{"n_layer": 12, "d_model": 256, "n_head": 2, "n_kv_head": 2, "head_dim": 128, "d_mlp": 704, "vocab_size": 4096, "activation": "swiglu", "norm": "rmsnorm", "norm_place": "pre", "norm_eps": 1e-05, "positions": "rope", "rope_base": 4350.0, "rope_fraction": 1.0, "qk_norm": true, "attn_scale": 0.0884, "bias": "none", "tie_embeddings": false, "parallel_block": false, "extras": ["local attention windows", "paired heads", "gated attention", "attention sinks", "value residuals", "hashed n-gram embeddings", "a smear gate"], "init": "uniform", "init_std_qkv": 0.0294, "init_std_o": 0.0365, "init_std_up": 0.0421, "init_std_down": 0.0421, "optimizer": "muon_hyperball", "lr": 0.00905, "beta1": 0.95, "weight_decay": 0.0, "lr_head": 0.00341, "grad_clip": 0.5, "warmup_steps": 67, "schedule": "wsd", "decay_fraction": 1.0, "decay_shape": "linear", "final_lr_fraction": 0.0, "batch_tokens": [32768, 65536, 131072], "seq_len": 1024, "doc_mask": true, "train_tokens": 459800000, "steps": 6098, "dataset": "wikipedia_en"}
Each number is 128 + 32 x the weight over the matrix's rms, rounded and kept within 0 to 255. Layers, rows and columns count from 0. Numbers have three digits each.

# layer 5 attention output (transposed), 256x256, rms 0.0364, rows 98-127, columns 192-223
171153144154176141109113168141163066109152102083126156130111175129138142144106159183116103160166
205094073154125109181165140104113116144068068145082161096122167102144190155183163134187144112105
100106174159114132142144123104183080149145088149114150178129168121139145156113168176104079154106
110076112189141112163125153102180073124118089115124143115054140123146156164100112134081151183130
177125170140090208174158095110097149107162098120130137148154090118106071095107152143119096105068
148121118137156141192135157183141117057109133105111127144126191139087117146136162108108129118179
138048157082104120202099088202091131177133125125147162098105143139179157156175107113192163168103
127174096103065143140073114134173116134110133097179073105178171146084174094161097146167132092066
152086097056105069117126155082170113141164129094158089135169083160136087136150127147137158147106
100141147126085122167161158156069165115118103158129130134152144132169117090115105092090135098150
075154135150114108140106141151135171120162146099105104149134135149116135135161142160163103174155
125119165144104095155125056073138141125126163140110114100139146101202132148108138093085100158099
132157129147099114177104108095152169102109102198150118118111121112155092085165113178122134110190
084131142145139176098111164104159139162151117175150156114095161101101138073100148080139182107124
104133105152117160138129113139070118090054101161152175130098169093121118103145177095138150110127
121131120126063143142112109146086103156106123136150169114184142061134149165122116152114095131116
080185121095092138109117079095106138118129100185151150171088166146138147069122063129160061165150
174124167212093121142145090144160088145135125121116136131081106121150188156153121161142127129188
165127158160127130130212157106145156161115164162107109175189062149143130150084174132181130087102
200109098103102117118127137118151094109131108155189121118130116174116163131162124094099108107107
171109121108134135158174137136165176125090177097134142133118113149171140155071168174144179125140
095132110125094095106169186099145157050106110185096132112146125137134081138153125120061118058106
109174100080082116111119077157118150087086075144134083080150106137104097194125126064189166133072
063144205120102109045128092112207090148158124144097101108119080087102135116161072152075139092084
142161098141156113137094165150104138148169156206097090144169163113071080132083046184153122136130
122056089134063112118113123130147102065114146100097162141112102139163121123111166091108079123142
138087152108108149116152129143162137060195043102096042143141098087157106175108186136088098161095
139089144123146132105111093173158105151108155148212115122146116121093151150088096076138070065148
150106070137134111152157144122144108153106120141114096109091170181178232061152162129110101127178
115125140144051136127162160096152088120130127133139138130129050100136127183124029143167108118096
# layer 5 attention value, 256x256, rms 0.0294, rows 99-127, columns 192-223
083126156126073111130079154065116109162157212165165163084143103178116113088104073147201128128053
129154147149119068122128102113146090125104068130146146166148108203137126100134122143115052152167
114109154140102098169145091114125141153148099144128065178180159106130139139071117113072096140086
146204079197125162113170134116090103177142165129069131181106151155146162097151162117108108089125
138105068187050102108143148112125129165156144085217153163145159145135156190186143072114129171146
134116138114086121147109095142135093130148128112139099046132131143136116154165115133152134115142
157148132126135124194130126106128131096125147131133186090115095092107118077118104152133226129095
123105138135151163152164183211137122121136170119079099166120125136107148086134127113191120159163
075110083108172142129125150114121108134163171127187120138150166078187137160199165151146096103145
060162111173094097133155089113148138084106123141174125159156113184137094131152146172104140177104
080120144133085122035102116067124147115137141180112177091165119105095191147132158136076120130148
069143108122106087166120116096175118105118124161147150153181145141141193124060164152138155084120
113087097138097174156124086125119098117110077216158163076129126152098124098095121143126078174136
094172093072116121162132171087118097125153142166187145093147107071131118153151132107155196210145
159101157140137131154136176163137128115092158174119128090098092095135134113166107112131192153090
120104151125178123119095116105180120124165065152158130188119193106177132136098148082123104135086
146091083144090150136112131095099104092062121095142089098086150049105117140163103135190097200218
150112137166115188101141114139149118136111125184139119156059146112170120140146128122125127106131
168122158107118045181162085105111130159089129185077154110174103196139079139180103150074170093175
111085126117149082139139118167111069095120089203094141123128129118115135112131129101113140156190
150086113153200116120115216097216057080147142089158107128133136089180107150158080131128139103148
094095102104144118072141127106168124093131159113162065162122078147119119120149149145092160104128
082183148123127092059183080120120120138106195127061176130144124085178061117097170108141111107115
156199193130115165105122190146147134058052152167153086150107136211144165152108064169131146127144
035151149133080105142115123071145106122142138051088173102161159129104186064151159117090147150160
119147123107094137069126129112155130133173086114140122133166158125163058116159117130117079180122
132099143101085142122097149150164116145144160156094136157076116108109184141160096154106172136114
159146100124116173153118108117127113112100139126093135111087120150099083156163128126088109124117
121107221112153106133115126130159064121167197089159103175167157108079126152086123134174175101154
# layer 5 attention query, 256x256, rms 0.0294, rows 128-139, columns 192-223
115109111106091100122127132127126150098125179148130108146190114095133129128104080142163150148091
161130118107124136125113083121108132051125117089136120142151109164147136057137139111132098119136
122096133155117129110131140074121111066137181061137122107112082136116139112147184145114088117165
101105135110078089114157116088124121162089102149141155125122124094152176146148089089143106147068
119149121135096163109124110107139076172110153114168113161149155068126146111112119134148090143073
118122078097126135110173168089108161175181101130073184124125152115160113139165110166127151080065
149128126086174138154163087133131161147174109158092139114194076124145062091167166129191144083133
148176158115176133097203144142142177118155163113151177092129116126131142182134070148149144161114
104140106131167200061066157097128149106128130091091153120140096129123098142135162088086188067141
169057147119191097114120114133152147130105069142179142089128167136103118093142128118105148093099
136159138130141106101120139111151127087140120127094088155151089115119133096119187196146153106078
166160106127126058102172160125128152112167113114155151114116171121171122118133124078133051134116
# layer 5 attention key, 256x256, rms 0.0294, rows 128-139, columns 192-223
075113134117154132061121108100158110153175163116191175076164126145132090114152165154108116062114
093199153131123171072115093036137116143156156107161142104140066088156135147059100151040115096156
094130133096143102155133138112127146125080042189157050161081059113129156191085124152097158108089
133162138105168138098143082194126079115139125152087177121130105155161109110118116168134139112168
169095124146167092177100129175070105119149172143132155090117127127082137098188155129071150126118
137166116106156157100077087088127115152137119083136101149104147106142129143126161179103100166162
124139143100089238113153096111145107117132179128162146115132172170129173126167123125151157125077
127180104103107177127145140090101156180165126176160162138070131090117102195162063152139167115142
172138085136070105129140108147126138195090103176124109142073146078118179111151155066177115148124
152132147120147146139096107181044095143123114112141096155153123099120126088157170134176101147109
072100186103134096081143128066117151139126179185174065085123085124132098140115080063081091122092
101138189096113106131125096096086123151118117161115084126100090103133152127084091115172105105182